Weights of a small transformer language model: RMSNorm before each block.
Each number is 500 + 40 x the weight over its row's rms, rounded and kept within 0 to 999. Layers, rows and columns count from 0. Numbers have three digits each. The size before them is the row's rms in percent of the matrix's.

# o: layer 10 attention output (transposed), 256x128, rms 0.394, rows 238-255, columns 0-63
# v: layer 10 attention value, 256x128, rms 0.435, rows 239-255, columns 0-63
# gate: layer 10 MLP gate, 320x128, rms 0.403, rows 0-19, columns 0-63
# up: layer 10 MLP up, 320x128, rms 0.396, rows 0-18, columns 0-63
# down: layer 10 MLP down (transposed), 320x128, rms 0.392, rows 0-18, columns 0-63
o238 114:466483503467473491543521565496506501483451510505448498520447490495502522525523517429513453468455599533559504447469592494489512501538498470487561557505519536449500588586394499445553434494486539
v239 105:509471450536530505476490447526466490490454482486470467476567444432520561531492582490515472561560565496523466544405568470491532502466535456536497528459487489515445499448500490458485502504530471
o239 114:467516492480555460477515524487496455536554461564507543473454544450473511456459477455493472516474512506548420510562560561411523572493534502533586523542492466507499460543372431496566487483489507
v240 098:482559486512509495488554485503514504416590492484520529494520488477409521481502537538496469468478500473511584547462478526563517492528507521514499551410428535506438499481503497531539533620512483
o240 099:476494515547540485526523514484479427418459488498533515470467507522491479514445513459520512567542539460554522573585510528464454445485505535465586531524491520560501466510509514505565470543473410
v241 115:492485460470483482465496528523447465471510529418507476530443518489449499444496462602480472526455468517527546440421530523478400479490488452543515412452516567461502443443544431526535516437556497
o241 113:527470492512491557506555528542527490518433524439481480479528466448442439539536447408536553537443507420529535563528453462486500483479497439490547516515520462463391459481522428549527497495610517
v242 116:540510496473474544540499482460572438482455474554510532417442530525484478545520506515450522532499493520534561462485519471509503464500577535478447516454473492469516451439477482503507417509494536
o242 122:487505546490557463536534499432490519529538464521489457495473560477555458558504545428530517510482549503525471490463466554500519426539465530473514547524488573542505543498473529523462511411509564
v243 097:489540575501421429521424543460424578496517427519529495513527459551514494480473490514466507454506515489488482558435483431476403488502521461546471478517526462520539557584534500512484497468481450
o243 094:532490483494432448559480557566555568555456490412490535524575436447454470518505483522452449464510478507488458545485479467527487451545516487551518519509495524551527525486535539430456529578500592
v244 105:561524569554467501592465409497462496482401514508487494457559487479544527608526486456569459500597507471369489517475477476450461489502541504513537468472542561427515495443510513538522517529522478
o244 109:432483497496447504514510388486563496504498409505545490558481461534539476477531508522481501513482511544548522468550452450557478565510476575541538538510517515517540483555462454432526444512507518
v245 100:497506471541503461484504522488481472494463508494517404440463467472522499519507477540413506524530518496431545551422496500515509486470458504425403478421502445500477420504548581401554534560502532
o245 105:462461495526513491497510489532501418475463494520492452528526500504501493503434525499460501514447490503464479523512478561527571471526541555530548548587433438462493480499461572491507459437542427
v246 129:549541487531529523481498525494483473482509504502540527499450491457477489459529589674494452445512447559532600492483450471473515519457557511475474585501522461481540505534468449523460486489489469
o246 130:425454540512561467538472536414546442514496554486482455522464501483540535516504481478555548544503525539462403514550477471516561480530520451437463490550512469572499406550419486589432549528448462
v247 100:510510541404504468505471493497525422464509547455536480498558516551489469517487476467442536515517463508467446486536416539532524481470530520478462465526448447490463474470400431464501495453502558
o247 115:553457503539532571473517493474481569550430574536514494487511476450528483483530494534563514545548513451482546432504433535571435547488484518489498484549476527494516490509535526442466525484457479
v248 118:501537568511466514464518505468456510442483528523528427526495459545598511526514524591530433476585486506469519511437457501455514466542555447557556510437475588473556473546481504555407510470526468
o248 124:455507543533458485541489516488525463521470536446542510429481408483489485508526411496544488523464540462486516541582456489604537539559506496498560572484507444527514445517548476553468521469512549
v249 101:446484472505438570537495538534531604524518540530453529550534477458465614503543490488497527451442531524524521514493502556575612500525498494505442557476513388504522460563486473491513511524502484
o249 106:535479496498534509433484480453500510518521479515462480438504550517469599509553514552460477462543548469435519564500544642389461495508547515545438441483525472499504521546457506481510501481510397
v250 117:533521501480468436470474494552459510523451427521521474533406533529535426507532434514557493545532547490492504450532465568480446471502542445461540488499505564490416531559459476516498435421448455
o250 130:492587482473477491544492499532519536504502506475568469520534474451522382519556467505511489398504485486461525444530509432593496521546521506495449542516518446477487486484515446508462495507520566
v251 123:481540457460590442450511450498420402554511442460539506494583479518545489468493512469500532517466536455443476484474526479515521539515509428608440478480477497457467467544436541528468435491479468
o251 123:474512527571511542500517517436490587545522587485511477483452489473469472487470460494538461430549461501459567517509476446508532505469500521500591521540502431481488548510521426504461546500469568
v252 108:500532430463505500480567511525524547544496501533485536496500461478410487560457450483500539473466503510585507447589454522517522559539501415494486452465481482526484559467498456515487594558528492
o252 115:505455499452481496493481461457389513523526479486507463556523548548483512492543486564552529515554510441495513489453508478449460507496509449431517442487496522425526541564549456504524475507523438
v253 106:544488370554522558546551551507503551500468497538500486450514474480591481588475485456463465504472541578524511485539530479492503528496520491517463545577575489554474474477539490435492539518529494
o253 116:483473493473509529535463499496526535443567493550471462511512548545542548480502590469471526496463491573505452556501514484424486437507501486494516464496569532397448508482393406482561505371503436
v254 104:543564467541526548506480489447538388546447451572479497529513553485483444477467550500518498457453497480481464503542489492561593468485563513494522468466514448487486576499450481490472463573576588
o254 107:488527505517488485445489434504423539491425539565528502493450627514535468458416503528463511517501466467546454478460510550496457544476517453529467460457565491496477476500517475495493452505456483
v255 116:527505533527465567504527534513516511578485520578517494473465521543441484513491497504454521447440541527521491468529529459435466532480521548516474509476449498494513483470467572535469528549479462
o255 118:483503521481553460484533523417489504546528475455509484512490552539494494504548607494510528458477632503546493445487492477500498415486439503519503561515528556424539580460558591381504520538549513
gate0 099:488570490509519467490516455510490517514481405500524551507475479518558497471530524480464456536478542482433514542489491537612516537519462467560464501530441455432500524514509442539503527531615487
up0 097:452504457549459497510513535479494501522451465547443459485420484520508473351495510451423537453495514499464500439444542503514498510464461522415523457540508508486529476486550552467480471481531489
down0 105:549517476568566536479518446509473507516476520442532570483507505527476495518525481498547487508495482505524492551463505560561494499441449511579498506583477463511495442444575527547445529525520526
gate1 101:498455476484510509486497528489515569488504447403475482490475537434469453440526513491529526521487548516463522513508506524543467490487598538551497466471457402517407568538457561524499515546505426
up1 102:480580506460503525490494508550470512524469507526466522522538436527497499454523594467474506457493518461442467496567501466469551470502448577518565441531477528449484514473503497531491537517450429
down1 102:495469551548543515468503440482523497499499486459551503522512463516498536469520492485462518426445550536502424545475540422476506567440435575516611469497537500476404543486548447560515548515492439
gate2 103:469406534516472533512528424445578552527588521514502499548504525518513440454504561480476436486507549508610541503499490501521497452507506544502581552442493475465486589535463507526492420525529477
up2 095:486467570442517526552521522487563544432431518455523474512467464526492512507437488528445547494543522531530541520391469491554448490544485391539543523525490503447519480520462465457466438549502477
down2 098:471474544525596544511520472428535514518561501473507479518457563495551499449517425495541565505514457562525513478506503543478512521452573528529485515519521421502510574422436509517547494551552512
gate3 107:480552473472508499576532456496553437448433515514495440505457540453536519490555455478509490461578536529421463502479495547464460469462480508455466503532464488516484519509443479547483545521481543
up3 118:533479497584565433495500475503505535565505550564409525507442429469529419531477533479504529614531489479500453519475447523542448454493525494485458463478436513563426441503512506465497517454476467
down3 114:558471476575423485484475523459472573485493471635472463490511490495528540433485563513521488494441448451494448449448430487528488533451478489497532503432525541579526529470458503552512478528491561
gate4 108:509461469490449448478465477466503531496535494458549506393507474492485485532503478504464572408494557542527451552459536518449447466521475531502528533413520431527472538481507494468519433521529522
up4 116:406421483509449465560552457558528479534550484501528529508552504542470490493480577502494552435607504541489466524462513505525423535550451505454477519561495486492533545507524523481508560483567503
down4 119:414429442476554506519490500532557500520502472452505561509555528434417500563521491528504562459411520529465481483494466524468465395550367506528463478468553455428565503494549508566489508442501476
gate5 125:518548520480532597582513490469445479556561533518456531375505556506547470491523513456501460469491527460422480458526506488527489477461556493519433533450501400447482480530476488520512449501501514
up5 135:447500421516469435410471448500603480470502469525518464566486524525436474509507523478529537521549503469505509545463492515490508489542441509479562456499497525510464461507510537487526555482519526
down5 139:475533545468547570600482578537407480513522499520431516419550469502506495469521501472541422487535561460512494527546528448451527557434532508524402493504515464457525482509451469516506444515479483
gate6 101:570567497478529428527541425488429495493507441517507530491496505547498594481481473492557525443553507514525564539480537537510514412476407489467506528534447495530466518460504494506487498445550461
up6 098:495508506501502505515476530495523513502538502423506493513530452525563528564508486464485475490533423465530547448451534502517520564506440465565397572464471539495511468513433497498484515541480439
down6 103:528481512491494417472525495497496481491478472530429556439531478511498560567480524475509457473514555590518524470513517514545458513501570521533499565480566500482551542480482499515564545482472505
gate7 101:484468513511492529503490505495446521476542543373522419521502561549509499534482495519487510512489525456484495459483517481410479476413484510453494521485609499384480525451489498498508496511500477
up7 100:510453465480516490463493558534535526493566458513492492445487488510582482550482499488492447533579563460520569523548508447443505547512488480509501458468489564412509504430568496485506447541548491
down7 100:525491516449548470519530519466496411533524540531533568489465398518613509488518476482455483527541553447474452538510568518484497538545484492489461499535421515538470483453449446521468511451514494
gate8 094:413503533469398498502471461530483502472523461501480496408454545395475507436522500462375584495507504514501470471462573539553492489561467475532483499516500472518429507548470511588499484529500508
up8 093:546531549479524471476504440560506528530518528495520482527481519490466575467465527445460466468450515493413479508492445488494424476571459542536484535468448538504464428502401580441447371493515518
down8 096:486424580493451546495543514541526452483534452458420534520513522511535491466484475443398497454550540461527484512442548488454522517515522483475463501475521507527461529500546476412531419447487521
gate9 096:480482492513477470586518475472523478402534481420517434484481491426499461510500522541453521461466532473490480467522577517524497443496470515491447506498529510481523567558574510512491492477456481
up9 098:567491471476451501486463510457485601506486495549541472488529479486494491502482514431442483538483456517460511497445467558470540506527527447484459414473455427554405430478449565541497459505525452
down9 095:502507477433504476493551498461585461475544495506457508495480542480489522491474491476510535488427501460501484480473495474552479451422455476519547526513427530551485408514582534467492545514431498
gate10 099:525500470473505545530501446507471440542589474422546481508490458553512479458529512462529491495513564450442476519458473502542580469463455507507477497424511584477478505506501450550468578503488460
up10 099:481468466488481474456472510494546461506458512497495495521476454607519489562522530495534460511547537521541494503495481517502538429458553529469512480601525423475537415537465515474546499552469535
down10 095:524535510522439561486534496491462574466583513491543548524496568484453471539545510491556485508516399430523468543533456451500517496540460562534562400500487579502575443481479500499502541534451537
gate11 100:491553532499480462533562476534469475495570526491577515529482527428492537459467496514516522563471485497520553478438534469545480429561483463494531471504523525517526554488472453512454487444438507
up11 089:492448541493420501546529494535501438523472471533460445516538507460556555470470454430427558525484468531551533520481514480510465481507454650527484453488555456523516495492537535569534534459483448
down11 088:502490515465490536497474532490466502525532469466530448500544510464472450488463504422483542552506540562467498469517536467516429509531443521527587571479508482510508553475468535559562532542395484
gate12 107:474536511471501460442499465486497574516498464516505586487479483598492560480515623571487495564511513582459526458486499493500507496451454476518548551498565503533465456554567516475538519485471584
up12 100:527509483505532426469442520508462518528510537454510491479589538501454499458490540479526497457511448509456586506529475467469516452476488455507514489423618489544563582511557482505553532485486507
down12 096:488489490441479521534485502577447462497528437464430486481531556472527546510517510473478498493439516497504509478515474557545490579543546469454490560510468468552522528526571496493489503541523532
gate13 098:552456496490495590468496457487503539464506506480469532442493584445494496527586502485434521454467509471525506502481511516539463454541507560434507465569468487468449516524498549458572530503555475
up13 107:476527499471493525481493479475511506523546445518479512481443465466476485453453503496444556577446402435502591470412510561521455511476466561380471468560573452519462460517516529456506490512435548
down13 100:531566445487582507514519498505515528520448530438562476537517409482511457521518497548420551494486435427558460411456435499538497446510522606493490460545536553468526515501502450540551519475479487
gate14 105:488482483507471568442534498508479497494506483530503426568521529513509479539444505533466478488458532446467523507551482546485552521521502471478517586525535506477538503430440492551511493599473462
up14 095:522519490479460486521466563533451484512499564435451497435480489582480431505474516478505499422586548528543526495550528478472563549515487511506499493531506458511531479551499486499483502486444406
down14 092:492510467513464482566510483446524503495518511470480570548525535488492568513474450458477495506515513561463552578428476460470462539453458435543474397499478474511524513492480513438505475535520452
gate15 095:536464437501501532544454479533546557434517504481457537457483396551516477554478493514548516476523498444525594460514579388518500530502455481504418426455457467540460466522476478533542500517472547
up15 102:400529472407517530544504492552531481481494564533516475485524512492518412531490529470451475561466473513485501500498520525517482502512518523455476521496479512489560473578486600423568526495572460
down15 103:544489456547465483414575520545581558501456537479495505480441453411484461528476553544454547480510582454450526487523515499489520463440452444456468406486491466470430479461517503485524428477463522
gate16 100:450548544445555442504497488495553512436489504546468534523500485519556419528453515495476477521469470541544531485571552527593437433396391469505532511479508510560520510485499501404523493505472476
up16 102:480509526455541532457500476468527533498504483516538533446470472533520512531516540487511544495516533534434432477529449536569412550445497481517509510544520477549440445468453486464422502522464597
down16 096:485505452453372482513544543493473505495520505534515460504447501498475544569532464484502496494528474513507486499475521447428522529500527516410493507497433547507503491545510489544534514493526460
gate17 094:507490451464539500542522519537517504499529486497516449525539428483465496463512509458474515449456585498511483515542467547577521512537466520555493458536484493563466540536507466535488475500518491
up17 091:508571479499471516472538458460515556572446503587498465543512411399455396449474406512505499442545449489532465512546532442515449525541503445462526510572537470471487427537485493588519435548524528
down17 092:494449501533526509486513464517532499469472536493482470520476416522610542490640513441505547509434499503529501504477493518446559467523572518540494506429427494476478528493465423527506557395520550
gate18 105:501520472442511571495455498476504511412506510499492544405505538502497481575402489530552497545519474578391543491477484556525515449494454496456509559490533498466455472508534503544558516451458453
up18 110:558491513452525432501455498512491589468477456550510524451432493466465477386534565458446388487508529463547490570512542496539504502508522502490466451487524445513488539487496558570471525482531504
down18 098:489453493528456432484547519521463421486545567501445439518482503550524556486554521490532477513464503507558499534500513493509495480453571508479544456492513499477433487460500474398544510528477555
gate19 093:534502517520490503533511472448527531469516453441547494500456551541512486504548445462454533537515515476557585499440537503586476497517500474442467496472563451390481429519472525485484496563512559